From a checkpoint of a small transformer trained on Wikipedia: tied embeddings.
Each number is 128 + 32 x the weight over the matrix's rms, rounded and kept within 0 to 255. Layers, rows and columns count from 0. Numbers have three digits each.

# layer 2 attention query, 512x512, rms 0.0349, rows 42-63,106-127,170-191,234-255, columns 256-383
142086095146118151162090126146109104091090197141125135103130085171089088110127042161081138122078184111117140136146085141094088140151088086090152142112092064149154049131165057130155141164174138131091126186176184138097104079081126144131121107076115097094107135099095123185152098113066153122174109168137172146145135139158151151080066150118191125146109117134144120147143127116176124097118
157106099046132134152190067141097078131103122132103090155115102171166144116129139190119118115118149127098127069084122107147145119152132184128129150154205153108172148187075168130124112143164114073124135088124151148110203135093126146157131135081134125142141136099127147156162148102120172119100138166084112124131207121102118135090141177163081058129111120084167103152163154058118080146132
114179161110117095170120136116131158097103137211146116160138122160130138101112145114161095125175169176140146138190093205076146200114108079144114072149105198161129130114131118075137111116159166129161120091061152136133156142079076147148143138145126145082124158111182175133176133137169123136152139129197157121139143153184146132144122091094081082090126120136100140131090185093109146089154
154137150121125046120144178069086206166151112163170123050185091079155153118144131113136145109116160140137122119103090169146143134137145087131121107160097174143129159157126175131184183133125139074152164135119146155094182150097100065117044186152113072101123176113105049167171060137089106134121153153143161125136067115212100100123192147192122156152106117140156131099142084129135070186111
137170060216152130189105065151187111202120121141126077148164124123167153115135154187109117146145155159152145086124171167143156130150073118062098117099180153098113144127121140100069117140115118120069132171148161077122104088149157114089134117090147103135079082145202128155138166164107109149123126086170102110111073123062079154115120158083191086166142150163107105175118106157165138067200
134050093128073128154154149153097071135159100131055132121160136162118099197088169137122108166104179124124094106078144141155076128076074090090185113123083134158188120131122107128130082114150147155163121129098095193136088151181050121110117121093151074163109113102044098108086107129166173035127103082148099164106156107081164122147143139119156125065175116188119118067162150119137095124145
096156149140117074147085147144165060154100149125127134156116101158167157087146168103158093086067116143092103097154167186051155200126163146155021148098106145151167105103103094218107160112093060106104156198226146167139157177084114054151052106084088204135140153126093103150112089117196105176096074171166115117102130122080141065115125115124103148066105111102135108061091129097131139138086
046159091139169146132169120165125131133142124096139161130111133166154187118136160125162150100171128081089126153142123158137106110128134152104113102104083145040097133089126206082133029153188145108138133085114184156143170140228089130136173124118174149164057139123118122110136148068105130124109162142159143143191118099099126117163114095113141165093124082109110155197111211103136165132133
113145141107137089118123147078118040115137192159061107148122154084224176195122135139160185120136205110137137122139111160165135075162122152108161178126147118168078078125121082094165132170116112194169091124127109090133183081081108119127091083149137136141126122128141092166125094176157092110161127105160106111145145111124140132132165119176099180108112143074108165149123156136105172126111
103154131061148153194128098067085163204123120158108156172150116101136178110155235069171136125161056140075125079120101134140123126075076130099148099113154092120103157170060151062141147126132130075091107137122122177127118138099114068109102111090032107085144115054120090089107143096152142159105193160125118185173075147148116126147123124113115151166142145172147131143046070200186126119145
115142120081137081126144109086129174142182118170067098154191156150144125126099189161179164091138057127122160083184094117152068155185111153088142099116065135123161124195113134107166133060149162135188179132150089107126104157156146123132155146117080061118122153161120077170156089182117167123155106134101158170119107104191162148184188136154099189123075099142127092148122070181109162133148
161104062108122098141084124148055125134108143145081112109106100191110178128114112123141087134139136108130173115116118077143128087150184131152090101101050135114105160106137145176052142101089078047166152094131130121149142111113129140152089152103114146151120114186145046066162100112122117105125123108150128117090038081109134131150140160136178125158127130128178152124125085101157117113150
126089158105194156159094139147150116148071092177205099203118108120153122099138061193129123142071063187056117097054123126111147073157106058136100129109092074133105162066139123144136135138066168152147108128125181100127128057061110148090111106088141148165160201135131098128119075138129201115091120184098066084121097138147211107115171051157174128085172146186165106127143225075150098106117
119141064148166105061165108186078058173125212169181089111192124118157131083118178133140110099059068154119142103154049122090139155106111118137124107114138098085157124097144165086082153115061156107111155147123108088114110081137177182157102123175147127115120098081090164131071139112183033101137113113125093145100082109137157165117115140111081144090125097157116110131109103110173093106123
124155068112144086139085132107109097124037111156150077150148082175141096142137144148097115133102186140138143121120152129158166176141110130120140066172136155130114135150123157108138158147118096117152059144219191148191114155188114136139131101101111146121101100176130105137156094103085136134149120105125100178099123072087165133143088174155183116092055182110154151141103123136107132110176
125059151160157123131119149148137153065152164088063126142174111125136113095113157146109120104158126137217167159123094130170097117159096015176149127153125083090181138176171066093163126097103095142080113111113088093131120100166167168115158144167122119127141089105093109118129176162154111114095125141102134155151116186078133108053048183171132138156133147134160132084139208075101114141083
153154122130120120104201091130106119142175151161076143073106097134093146119074118185160186182051107112120125050062117159119124166064073185111098055069146138105140114144125081117122127053124140173103178105144169127099118126175170193071101078097151088140169129084119139122102153108126116083171119155067107117095104155147096162134113132127059190147122081180072149096128118079138146167137
099079129135142075079097176142158098111152100120114127147217142142155144138152180107133120205161111080113117137144105125068087103142115137115169127150145093133161190098067136066122127185136105151092121139092112170106189156128131140123112173129151117109139167087102114197141162136078114158119131061152142105124115185148126083127054143238100078131131170176120149109133128105117173082125
129167119146115176099160061088117135114121188110140129122079148155173104135082124058136091142111130070067074197068122072185189145082167148052092133134068091120124117116069116070170067140156200193123147083165167179207185134044134146157103131037145111136143126135165190102076113132045114200130162140142202140094112136133170171138119152130100144132092074100148185072118153115077155061087
088109149125174166118091139104132084103105132146124167063142119206137147155120149070128150134173108152046079114118190101179044115043081149092179151095195127140211159091135149123138177142089151124106096130150166147150195178099087116154172144135153213114130129093121099156136173142149093074197133151135113132085089134130117114104150168150112161150161110145164146140116181098121143116112
076120141142194101143126119112141099085175133147127133129103189096141123124144128178119118112097142146141115086139181146145159100177118133126144122140158109078151180151124176158164086115173102134119150107123136098134133127194140118175102153126092115097100104133084121122136155091136143082080178159120142102152127136163087140138089152152133150114132140176121144146131133102164136186156
094178138134153161165111135136111199040063099118170101082140128088110192165152129044091134104160164188130141089134195129167134084128170128086091133136159102102139121092104082108133092090058110093127085144124074120057104158114084117113162111164104134089103202128128088103133099096093174114091181170162148187107162140188064114187127152130177142124118146091149124108125124168149059139186
132130153142138086118141130106117105158153129119126114156113209093138071119112119175137144146090184135077146145200108087155135148143134147159123158183107100116116114133110098091115152168123160151173125111170129095110102119153079133153090139098161141116117130155119088155121151121080102177158073108124085163171131143083145129100115165155091177115115137154116091113158148096156131130100
131111156084127093082157162094168182112081136139119107112156114114123170155171114064169127157106148105172177172114191107105144181104083093149191102121104136149117116105172139088137161147096126106079138106157129071158132078124114114153103111121116092074123109152179109116112141161109120077136149122109111078127164103111140064107119107093110100115084112120125187164098152189127129152128
100148100117142115151118137115059133120111115098136193140218051157096172110098174128153161088144148148176119147102051106157120119160150091166148111125154128115160131161149118102037103102127115077075156127125121178078162108154102203115191111108129146154101109132065146113168095170162144137098168093132074161133180105090127145122125076093159103144102099086106149066120123086108142121138
115122077121182144093125127150108149145069097202139130045164132140160143140120157073120102152158122103172124090094151122159153119115167150093104060124152082168132103130128175122178093099134124174106110170155116087182088137127073140115125147182104084078153185149127064126141118106105121124169114168155105146109125143106174146163139115121119119071113115131131105067111096061149145160108
143178064127127135186095055162124170097176157108101148108158151147116200108186195075136145096143132162137131100106120132163089118115169178159123159175144147142108159181154123144040169112076137089158160110135119140106132143147159148066165111149153081132092149101167121092116085158091051176151146160131112094107114119155150124100088179091177168185122091103144160124106137167162191139150
134114094126105164100136104068135100165167116124096188178119107129161094116121182099122075148126126165154046159180155140128090107070125131120105107091149210160123130133095149193090194090166135163111090138009139114163164130162165133159119171123112105172102143112124136164079127109105224104131142113118099097161153123132195122126129157158068148087079103153172162069102137149110075097100
145094216188157135200091186085169111190120139128088108142077137111104129151149107150058161133062083207113139152156104142101144129159114117094110171065116127147129126119116112131125085125149127053124063156146100145052145137110104097127098185119150150076077097092112170061118108121165079184133101090131145078122077129178138101147214139162091077202099112147143131186157155078129153105163
119107113174121073138125116180143133162067140121118110117153087080183187099154181117093118125163145135079149185047079164108096143141125106081158159143133173087112094115121064115165126108110132105163077109158089139098102140191154106166117088177132093182109105119129113162114112117121158123168104177129113110136143067096159133082153148119061104196134100210161166104093096147155131133166
111198170138099137155077130181172181105059159128133139077110154142158122164145140089129116063109130151185133176162151191138053091178120095119135123120130102187119137092120161150085101113169121090130144107139131198132130117136123062201112110119075112113179169139099099070122096110100087133113142119147191128157179110129113048220133145117058125119098191155122141196105097120127148111112
170122197136165105129114193164107140170123126141152108130156157073111171190237145153175116154158170128056126120091189026105133117100088130051111095110111131128144125216100091138181181161120165129125149169163114121165165153135102113083090153106124120111152158105182180215149186125119132166121159099146192179064098127147085151150173073142163082131176168132091180082181086194218164139142
086139100139128224107179092075096098099111125149082121142133109133199103082132096159148103123160170148189162187160108107147040133196115138137103145138096070130151137087133147180131114087170164036098076129141121087082113094173117143150162139117159102173140158087066131183108169169162101142130148108095030152156140098148168121135172177130153164093113150090125131075120142156143103124102
174146103119165145136072151108104085195163124112121156098128154169133121174139109140141153141168150135172105079115165148097119142172089135136103131146144122137103090091100147198096127065139116110151166133159120200124102105173131157074154151123110134085160111125195079090148177135153157116157122074115107126055106077159153115113087181195199095139135143127138129089107168145123104140116
199090215157167100091181134131130158111137122139168152106133111135148110162121076073102163121077128124164113121106147138051090126127109159189121092129172100081123111122225108149094084119094204142176152117163130094189137134066124190146117119161117124138108121112111158090185126121180071118166155111129109122130142183108088081169132076129115081103154157128148164151093129092132132110166
114135137134146120165142144121137083092180087092108119111141152106098152106139166124128100096134110121192143082122155155146160109124102151101081154125133148186194151137086125121188127111132090154131139125130083153092095106182147194111165132088132111099117102088085152120139105214115114109059129082139094158155142117074133080131140120107048147184099113128099086107132126141077183150077
173149152179128115167154090164150166197115135143134124101116068117126153153140114155090068132080143097100122160098086092165109124129125168139135157141170110173110140173031082132131134123095106071098097136140159135146141118150131095144067153121146117101181089095129081156118151132142159123140108130149140093137086077131094072136154121194143146090106172099155126032136114147114186146102
133053129181122134121101166113156104152175154151106215124101161089142082085151126137101132121167158099178166213130056135139110122102099173164087159128104086154116090155189151162132206100134113112087103125160084148104103143125211144101169149080096153192131155129089126161162175115115106118118161096111084077156168086196131143105205128113100161112129122104114144125121115108075124147088
121212072177147138118061051063103072106120178154082188085090093141107147107169135110123162126168124089167135084028071162136153196151157136152137169110065105139165184168166116133117110091129100081117134121174113151148032137139160114096063111128157104118184144101151146185113146125137157115143095128110110122123093108192122155155106124141074092095098087104127172111165134117051127140201
118067109095197090075153132102185113105108157134092084123187139052135045107157200119110112139117173180115088181093082110126090055106089089095144102148059104172096135103122152112122178111152108144126149187149094132099147114068121172090092176155121218090136116141106185145128082164128200078113108106153133137157078119202135084122198080161115098086114122109151088055142107084152108120153
108093127088123105125137089097135124175163102191185119145125158141177157187102139141153141121058118137124152102127101125140072156121152137079139192124108131117117131133167124114133088171119124129143133104097164118143111204100109117179163102106114133082104180132132124132119152082085081104090101140078100152182161116084173097149164137073041154120129164145187173098195158138198117044150
155147072096090092076119151107158059132091118174122117142039137142156175125159143158163099125147167151083078082111146164125094165101063096119127160142125152093139109128054124088141132127174137055108130102193187162139138190102099104144076153104166135123172138083124100094142154129127141150137089136121157123089103081104123120106100104096111131128145125112156110089163141126133142134075
115093154121172137127099165084126126101118131162096149166144111168130079128154078089095206140080167136150123106122075111118158109145109152139137150189104125164094131121124138106137183204063122153101092158145157148140130085138093102151122082068110100090138122105108121130089116089142192182123127154139091091135140133151124122095100032121106139148134164125097056153147138119181188156139
089075124183145105086124122095181173081116130188151151133103112097131123139076085121138052133128178155103137104210053069151118148148128137109154167128099108056140145107155112113097047084138096134063060064146074171080130101094126071122121120165082178151143146137127101128105196132123113028179140072129128080132154069105134099122177143039161171168146151085201172099125163066143116149131
079109087176184166151071147164160113110096129107100180051133115125117139188160094146120138096093109124141110141117119164130146161150074128072144137065135132084116169115123117167141137140085094131127112137140140077153086198113121153145150151107160109114110150083145092130079106132149126157084110120087183107080120122124047139113139110115176088153111136134084116163131098177094156149082
144121103082093131128166204122079172097104130126117176153126119122125124103053123151140097137135129145170168130107106054107123112120141094143156057130162121119153121164158138148133097135109129177125144161182121070116097125155134179148126110087122141053106118107111150160182099112138099106163101122147141137177178169094178163128115139147112171132145153112171104105167070143076120116129
118093145087134123125151134122092147146106110106106096149101119141132128102129142102089159124171164106114074152141165083154120099105141081179112099145163138158105120109166124141164151108104129093143100099146131181146149155125094171152090139167171158181170142060146163172145127119080153184115140103141151124147084098144153065076126130132119085120184160141131132163149126133141076112127
166123133126123115158105107166161130130119186149105178146144128097172143137168096138152095122148137125136131165103147109106148116126089109140150139122129096125092133133143095149130098130143130141084117181116108128097124112127181096140156150091110113074086123111092032129140157135094151117179156095136102113139159149132130131184136093089130164123137131178123156182122115099140109112101
141090111231156147132122111097075120189156112120153128118085064160143170116142158089110135085158141118149160121125155067090101131127118104167144119148097152147165133118089153073111149139125114132161152093121154135107132063148100108134140149075119111136111143145103135125082124131117179115117097110136119115108110154140090130108135167169100116113081149082112081105104140124183101119135
121100129130102138149133163170136142141153140153138137114168117124088157143111145111137128141109127140109160098108132115126093111112098129115104161116103099137134134134128108075150147150080119125110151124120078117089096103140146081107091184071127130129110127129107160123144134177114152152120132139038061118129104125197106106123182139104140156123096122129121129098154078071137094115124
084159166131074078103136126163071120148100158126075083141146099119087111077121183107129098151151184117109120123153163123140104158115169109127114142124120151120139115156177125143150153130119119155111099198109130077146074087166121101127075167152131136121202101141191154059110095145102193121138121122112148120152183112166165144130098172157145145144153139142131160119117082157166106123151
154134161087129165214116177104087174121147147094121088081143131113129131168087135147108103106167113123074159126105127100136138132143188118098115063088177104105118194157108119121177116155136078067106105161107061133115164144093142105131108146170166113094093087088107128111156107097174126142149128123140152104163150105156137123111123132127082166145115120113089149120165092114173101102080
192132093164110134124130149134168155147131093096144104171177091147114147148139098189191134152141145117110080163136123166125143166149122092203123093105123110134152128051142118204125153118084094102126156109178082090089110177099130170189086113087094107128095146192148180110116150129103152145141106101170084091065086066125155172095121163131165098150150139185153099106135141142148127128165
114118168105105146090198089110105140151149125148132137127174117160137151145121146093149163176098110155167124115119118154156138150074147153153092137066105105156129141145102163181104192097104101101104134135172172155063095152120111157054166164164122125150165154100160135143164130133141185116109156184057133130057127143064129108128113074136097088122170158115100089144051154120093141134154
096110150118111143056126122112170086197147116156124137155130114140099060111172181156162103091146168151115105099089057073142130105122153141146177129174107085149124159104097128120170152077185111151123100124101124117134143130078119126136110143138079138169143115121164114108132091124102134176111186104102156112125083084067121182112106142155105115157163088174151150094152121176113125111164
111092126081075058103176170156080194139168110150163133171125119149147142097148119099170127131129121112131149118115167123120127129121101154112074116126130145125111137116176143091055141150117147152111096135152129135162091144150154152129104065104135114119067129143147171120124102129087186207090131142122123117098116125088127203098170080157129108192088145117206126162157128150187114133106
095151174102190187103157142169147123130134049166117167158194103162204125151152137150145097155079108155122139163144112185081143154163153148145145127147141095113152103142153129135108106120158141133129114124121139120095146110121117136105150103159146148082109060113156141134090115149066138162146145141130113156134162112124138096134134104174155145168114152149097134127120144132111186125083
135155159145168127068086170126144139152089122177133112094122135136148108071097164083116076113140125113158104099108150110146084098134171079154117101197142163108151107140139156105114139117111182154161148101133138106137114120119105159109218106143081088129105127148100061105093109142165123115196163162128080125093129115136186095145082132154123135154137100075132145124061130095105160086162
182178143161158160144066153163162170115139106068124117130140095165169103122171211071185126169156101129114092102141112138173145129178088147138093115186121138131120088184111138132123127103099130088118138111071070101082106136093117129141138122130136130126147101171122139122149180164077124181091156169098092171171102118180189173157096135151145189128139187159074130070103201187114106152137
077100147126098079118142104114109188081131108102116158123183146123116157074134114108098195113114132072149126157171126141119100096174113109142154155114152093130123121071199120115129046145106143140114104079102149136081056102139140095069157113106168126121130133037108140168125173122095107106184188135162103119148102112092152089140074152092154115185130126145157110162130170164138116124130
127120098105101122137134162170131124107192148107073136110154167086152128116117199090123049169127114073123138147116073149068117111137102078141131095126089125174149150082133131111098159158150170068096115119160119064108127106106122116136067110113145145092135105099106107167120085122133168106115140166126124114111148140162060089091107091104103163172158100154087127127090106143147170144136
131089099148087184178106134162105140138160150179190186048122111126096126137115143202163115137158119148116136096097123159127119162164142137123153094115151121142181151121090174121082189136149171093112183168140151157156126100105179162125137117125147135070113147092148090139175159136138085079193090123059146099112174145132064165077116157172124134152136131185113128113155097095126146170116
149128147108140161123132155133129138122107112083095115187177110109125190128146154133108114125145130123137191124058106161144122141164161071104127099078102120107131089065072025128144131147115090100092130094120167122083138140138083097122178154112176167122086105116146066098127173146154128121120163112117109080103105103074076137107137125158162128127168124143159104111146121156094141121131
106151157067159184100168112134118149148094141145101115157143158145116172136166197179121115169124132150142114123129124176147116176064143110137139098113137109134162115099156116096142092043106122162148101147141127158093127144124114129128146113119136146153122148161112129105159108140108076171188113082102117149129107143141155150146148169118139113173105116084159172128178106099088099161109
105140137126129128046099138099110122141121134125143109124150140161127131113129118157135160129135136082115169074178143151076140105082104041139082083087167147141181132080129081087144159142093136095105173158099068144110131139145129161131172159119126099162061106184098133134154113127098115129165111093181112154080082114138174100092155137174141177165157129073128148137161166184117138157165
135102103162152085116099147162112128158143160121088097144137156138134157107126108148111154129131147155150147128121142141102125089103099123136086116201143118123111097163152138083128151116127117099141097167106109074149125139194103131161143110081100150165098088117039073089123076146095122161136138131144159092160129131070141158182133084165130164115131119144133083160119085169139104172181
084179178129149178083171107116134111139122143099144123170141127128146129093134141090123124138101202094117185141174088166174124181160095105130090054121190095119187089123135098151138155112068150176147190122078159119145094155110170126174075120123121090142097136064108135064112113108094106140124118179153186148054129168135066163169122128105120078110062143127078117163196098147112129060112
169122156108160120070160133124056132157163154151124049064054175118130157105129113088121088091137109145131127090097078045119137113087127102127149140177126145100110101144191127131123122153113118074131098116148115149114120111078138128153151118104108108128116097102152116184112179124111111062053186160062152153126102120128121068047080126138124128108115105108147130146132133110114105163181
172135153119126161167139143167157143128090105172136113127104158161195110156065180078080129111069156110116107124089059140088197141050138121089145127178087111150128172194064097119121143114112172126123142131089146108120154079106146137086173188091115137169101163114135140175165146100147097142112121140143106176191119108152155126069133119132115110123196146116135149164107069139137161207133
121113107166119180145188154130149131102099082088114103129167150122134148113134107085122126124126129103122149137143173150239183193118146087176109080126165111069153107133148077121146148158153104103137118131165161157098121080107227096124189129106102103065129125146113068106116108148159111112186129151103158098124088095110068096130137126150154115103133227129121124127138158116147136159145
134195124168078062073126092137134115123094141086121164094139172134019078152132161143118148100159156106104108141153147132147163162125142105108080140104163166114126176153123107118132134100081056159115116115147113119160095136129066176115122126122126099125138085165149035168134127179109120125081148135090098159133075092159098136158128136133158143134121077135158139085142104190127154107140
117136124152116125092150123101141107127100062149100142131120098133093147054149150169215129131093174117131079089095137116091065103111130141075124103099134168125128133134148117154141170140128064108141123150130135114193141177167089130185118185090135123101098173088152162132162076083153146166142155150126076132129136122192087138172132139162176180072147129104142157086198098123096131086075
091116095165111081149092109150129130121120141138106099130071133074116138189131129099133147152115130097060068110171117086152147160121134076155121173111124138189119075118073170147115201153175146107154130207107100111158098151163090139123152118125162148107105158146128086145115112084104140132145082127140134193166117141144181088103127147160122168106076120145131153163155109174123084147104
125090118052096143148142122123134106077059124127095143081121138176156116170170117145144118172178132114123102094126120125122049155142128086145100136139111122137118184100110095189125143155117081115100119113131066131137178111131102121159115144122119128160122159081119132089134173138155124121080144142114128169107134116109108131180127128117069090112126117141085079103124117176190139211147
156118112183109079114133110166119141150157162093086105132125203109156117078118107157121106116162172138173159136147131138131155102113116116176159125191061130133197093152101127120116096130145152115124177080134093124103133052116064151091134131072100113183216124114136161126176141090119164132105163114117110147176178147156151129161096162169143138085118143101124173110134119182126180174097
119138145111171139102149118091118181147149150078139139139105092083091149058152154140082117125131150109123156137109224130078195139091193161064176115146158138113158165151128102071111095131128149121105121085189156086147107184114087121133075155130090133093175073076160104138114086127187076139162190159151147123106142178181114102100113139106107161143124167092125139138174115088141105091154
090091142085146098129127106190153080112105071136118180093116160182124170118198162127156073137130128169163094110045149122119129135113117123081118092054126184109135103133115101107143121148149118162128126152101122139059124144155132103123112087134177165205158117091167076149113164141152105104114131139130108070074144115180134130111108153121081092079064136131081114149075189124103109170156
109138129129180142117102118144197129140157138134103197067063111154056174168159122091178174127093109109123185078076122116084134133177120158117141122110132170130135154070092140152129158150170145096086104123177095138185147118124091088199089090132156157203139119134150110081073137162149056101145194098141091150097092152121200099159114177107144133156119154073184117130100090112120093105143
139130079085077172079135089182106159125125111213139138157129121120113103147140139145181112226030119133164114141108117119160079122121077143131178127163091100115112172132143135146159129103121101062164166157112138001145098137213144150122084150160104110090163088105180133147158113085061149193109141200104139149174163103057135187096094139172094099200095132177151152076111075117127148140188
126150066164160106116143139069099150134185143082111161114174135160128088098143122157175087118071120114207083110111151104123121130130174121190140140095170114131100148163142114122176175115117089117097164115145116065171129078159154136142090164124079121100137124092087120134064171137154091128110097061142104139113186189118190085078089136084134098161123116147041152133099204171200119137077
157144097105117142166106092132115135157059067124134070110120156087168084139097066115089124127117156098056144139172132104125158066163130154167078125134119135133097114116123132168174139161166183171086079155100133183095194039186102161052124113128094148054146117161099072165131168178075134102127087112219118184138070126172107112136140070057140130082129184071115150132152105167114152179162
095119168067132138114163160090152155072058125142115180131126101120141200099129128096107133136154158120148104119082158127143133108153161102147111203170143073074104139113196148208135118161121121097076117040112170084124151118120177096148151141137163140142104165133077135074102127157109086114120123204140145112120172146078130136142115116075084135156154190096178160172176161142119120115147
118195161139121115155113207133130078121141129150134151103141113170072087136130137113165075135169117142119138144132122101181140111170134142160117082155122093071090119134134107140119125149152144095115096131131059121104139112160144066099153112161129147100122125085125196114103116204141133086129096096192139119136093102147183139103150059202117201173139119124183144172118126097157148094200
130114152100136099178109163178174115179114187196082080073154191116159145152121094149122156139180107126140083131104133191121082100133115127186137109137121220098152165095156078081188146081185131092130141141138151190147114146124103125154118116164119111131181130061108132132057138079190084169161163154109153110164169127123078103127170103192106064118167137128137093104133112088118158136179
119096104115125133102128118114128125110141139099093119091129160161104117154140092126111105082087097083096113127117105161145157097167122120151102101114104166095150140082125110050134107101096183134146051175101091125129110132106078110144126114175054100084157124133090125099134102038195116102174139163148088114078122158066142144129075122158131137113112107133184105132114079176121132112162
163145090149145072106144161114129131120078086114163105149046120174078159158083131155131165203138130164150149111105140142086108201117115119126149119141122140128111226070143105140147120133122131117129141121089165124089120175155162120138123122131148161086083085116092123148105098135125182176110096116074148107129132105127110115139098144111049139114115138094156163212200163107108150068143
053121132152151191154132145121154087091173132148126121133125073131100114170113128117161095108089120074167095180100097180149118094069124083108132162190102179077137186136140076142164129109160124136102111175091097113103114102058104111192112117136063151138151117122124083134130066158114106128085115191087183192096096097153170104172107114103166042156197169073121061135106070100111173108162
166116083131160165116125145111168128166106172104132117116100180138123140090113157045093169098120090139129099095111185162101115084093112108105121135122139103168131165121091124189155101056111186163140130161129166112120171120146136106119110155092144150186128087118142137120124142135105191173135127107158121204150194140161170103143122174142139104154066108134098104092123142086123161140179
# layer 2 attention key, 128x512, rms 0.0358, rows 42-62, columns 256-383
127109110122116177116198110172144146092099120088067181108138155162095145142153190177180118111074169109127128156127057167119121104135070129123170175106115123171076176139078167143080146078075115120154125173101082124119135160181102109161187143106143119140114080201129115141136133076158134128134125105134108108154122169122169135111103148154133136115109157136147106124095097188133129106186
140083081170157133108096138140128133143166118131102140147112108087090104062089141124146149149136125082143052108126073146138177126119099051149127153091154118200117114126103140132115135115167152155171170088107132159146097173111161142106115195083147119102128094122108160106139173149059112139141143129103082120119124091110108114094124122165129109157132173152039176145119146136151118165117
158172134138074119177124083097093114120097091170152142104132137100102169161129115112100129159089167099139168135161102124150146090090141052109116136104065086152139147122158102134126196132157106169120114132110131181210112166119103117127118200112132073124137146088103168147101145090148118146114138145153094172125133100063128091149138170103138153121159084130104111121148164072158121142166
110119129154152128134095123144153161087168092093136122123113109174160137105159131180109089151125109118112135159177127060119187125104092179104185063160146150119091108156119104098090105135146142158085135119070127105131130137135085127148068105107116130132153145120138100095141152147045118096167108155135145076143184093148105132163136133121094125116055102143066102077133095100157150084125
188211113107105139072138156133092159112132165117143135138081154112144111079122088076149173109129153127145084113144159098115143173126164082135133090122123092104125200106126160144159096126100173117137099138134071082133113056155109132167110107155132123166123157105120127158143109131167091131152142157155165122127084112074151165125170190121117135112103127109131099095126157080152109094093
126098123185142101107113093076119100093105142121120121163079143139173124127107073132126116137127067137097089150154138176117140101082138148130088098111090125151093131131152152077097156143125151109088141122107161174060144126192132112107115163145106121120134156133121103159139108162099125133087138153147113192154128124122102126089086143094107122180115131162098103101089121128096102104160
122132153129106158154124156120107134079169200104145143104198161109151129106142180147127062135117063082147120201136151087098051116127124134134107117105139104179097135168103100133155067059096111141171113139102137109163124127105158125110128148136137147175146150124190045153109121158140107072176097111145151143079117108102109140095137122181141121134122111158113114145115133127163103086159
144150096132135183149144135108119053091124171136115147121154116075080077070140108154096117151127124097152101129082204110137154146149127080135182115169147148106082187094089123156150145084141167135142100051097205143181125120130162177136065061137149146139160099179183111141134120146139195121130048052152124120137158166147145125097128125108113168167118140071111166174120135118143119101108
116117116121182165151101132124123031130056136106170123124157131113139142087115142132107139140173159124131155125151106144118086158155158099104143095110089087030159204135120111097155113146097154086121115199117127072191154078105151104108123100129110107128053075139126131124174116136082144169156137193167185105143049121085137108119128137108155155145093136097137072164101155153212152127181
141128111129143212110162127128109122075147080098134139101127127194130141175177094096113155142150088144231114094084130106138149104142105061203135139122142150163157129161138177145106186065090126118108116118197145139124120148129091126154186146090118154196129097128123125111083109115129125056106079072108116165131126126141123161117121086157135132138133124120122109139155184144104160145152
158130070191140126170166100137126104115105170106170149102170102152172028172136132110141161146145107124115140136131117060145170091155137153169079158146116167186138137119120136115121077115147172046083173139129109159145147082137138167070081184125129120117105121129108152089101097100044142123156118113158133111123096114141174168079084137136095111107118086190160121139089102140122085224114
072093158117153131137100131052112124106197153119150112176142085133121145165206127147142147102136126138172079099126170131136174121118127072153118153182132129178099155157103147103105132100121150197111092134073158082086095101148134119118119092140182095094100122128228110092142163146121084124073125114152134107143121126084125169136072114126132115135156103065149110088164078134137165063121
144159144139181207094136189125164140083188121190126154162146147158120130170155144114147103141137082139153148174150174098167142155086065109068098139103075143150116160143111154134191109104141152169115125178100110131158099130141120167090137157173031134167101143163143116093146101139146126108173124151097071172169206096116096159107110154114108102135082176139139116159104161065062144088139
180131128150121147117169103179106118134096138161133106149120127117085101099107101107119097176143174144091178114144117129102180121143141117130088132190123112126153155109090103139127132080059096114115111171092135139163062132131121079103104142086115105100132103124160153072142118132124119170134105082092092123036121058100104107105096056141088163147123188104156175099154112149120145105175
116146093174071125097115135087171110139216184151156133127129096133135121149100095178176152153164087144112080108080113044091215121125103122131084133174190112131106119154049087113065122113191134153141179153137156147163114124118123120168155134118139147112145155188131189153140100143105114104110166156113136136112070140088122132137155144157135086130121124141114147120109104107146065103130
108104146109097138124155094125128079117118169108092133194160147109100070074087112148109148124118097069155168111104136093048173140108100136106124140126185129146140104120136061104121104159147106159096090116122149101100148144136137109139166120133176140122140119117114117132100062108093151098095139145101097071160149144180072145127094100140146079109118088094092163118148131229084161130162
167133050120106144081101122124094148105149078079141076105145109153111102165168061168174084123139150135124119166120149080148132121151114108150156162094164144093130102094120092089129144169091149110099090148135136128110168113163132116113098141143115106164076094156088090164108092106134171119141085165146118096129123105109157124083153157075140158157117179124122167197084154118120177066113
115142114166133155128169140163102137141132170107123064124123163104136154107120165115141125109064096177131171089105157141182120136132133118091094152157170184164145070173171133058169103088113129107128193135120171102141128094152122119112124091130086163106118137165168157169110172124102102108104132197125137147134132110152115161114121124109189141149118139121126152094183157125134148163040
094109165122121122151143150098138129059124103133062154131170105105133128106112138121175135119138088117179135172204160116115068163117138109115113100120099073097187092097160117153136116070132122156123133064146149103151112125171169145132126102123102158103163152169121100128122105107116142095115107090175073172134092055128168117181089162110153216103207164155143122122169159125136045120145
131160078102127153141178122116142164122113119145175125156184183121158017098035103144082062144020161158100130105091108126080160070134108084121116096090146073132098140168150144138094097077142146116116107135127123154155147072087116143111098128139152112182119131125149120075113148100107160072149094137144160118134167114068072185181146148133119088177136154073117135111136122133161081126135
120114148152081161130178144144120125185123140120107154127184138163125127121085142092145142153120142124139113143116119119084113122099143144135156137092140178113134112172082096137147125162153131058106116158130166095129108153109192086159113130123150175034213125176106098080112177073095149101143117095032105108195152141157144132190135146080170168150096106085153128168109107132169088112133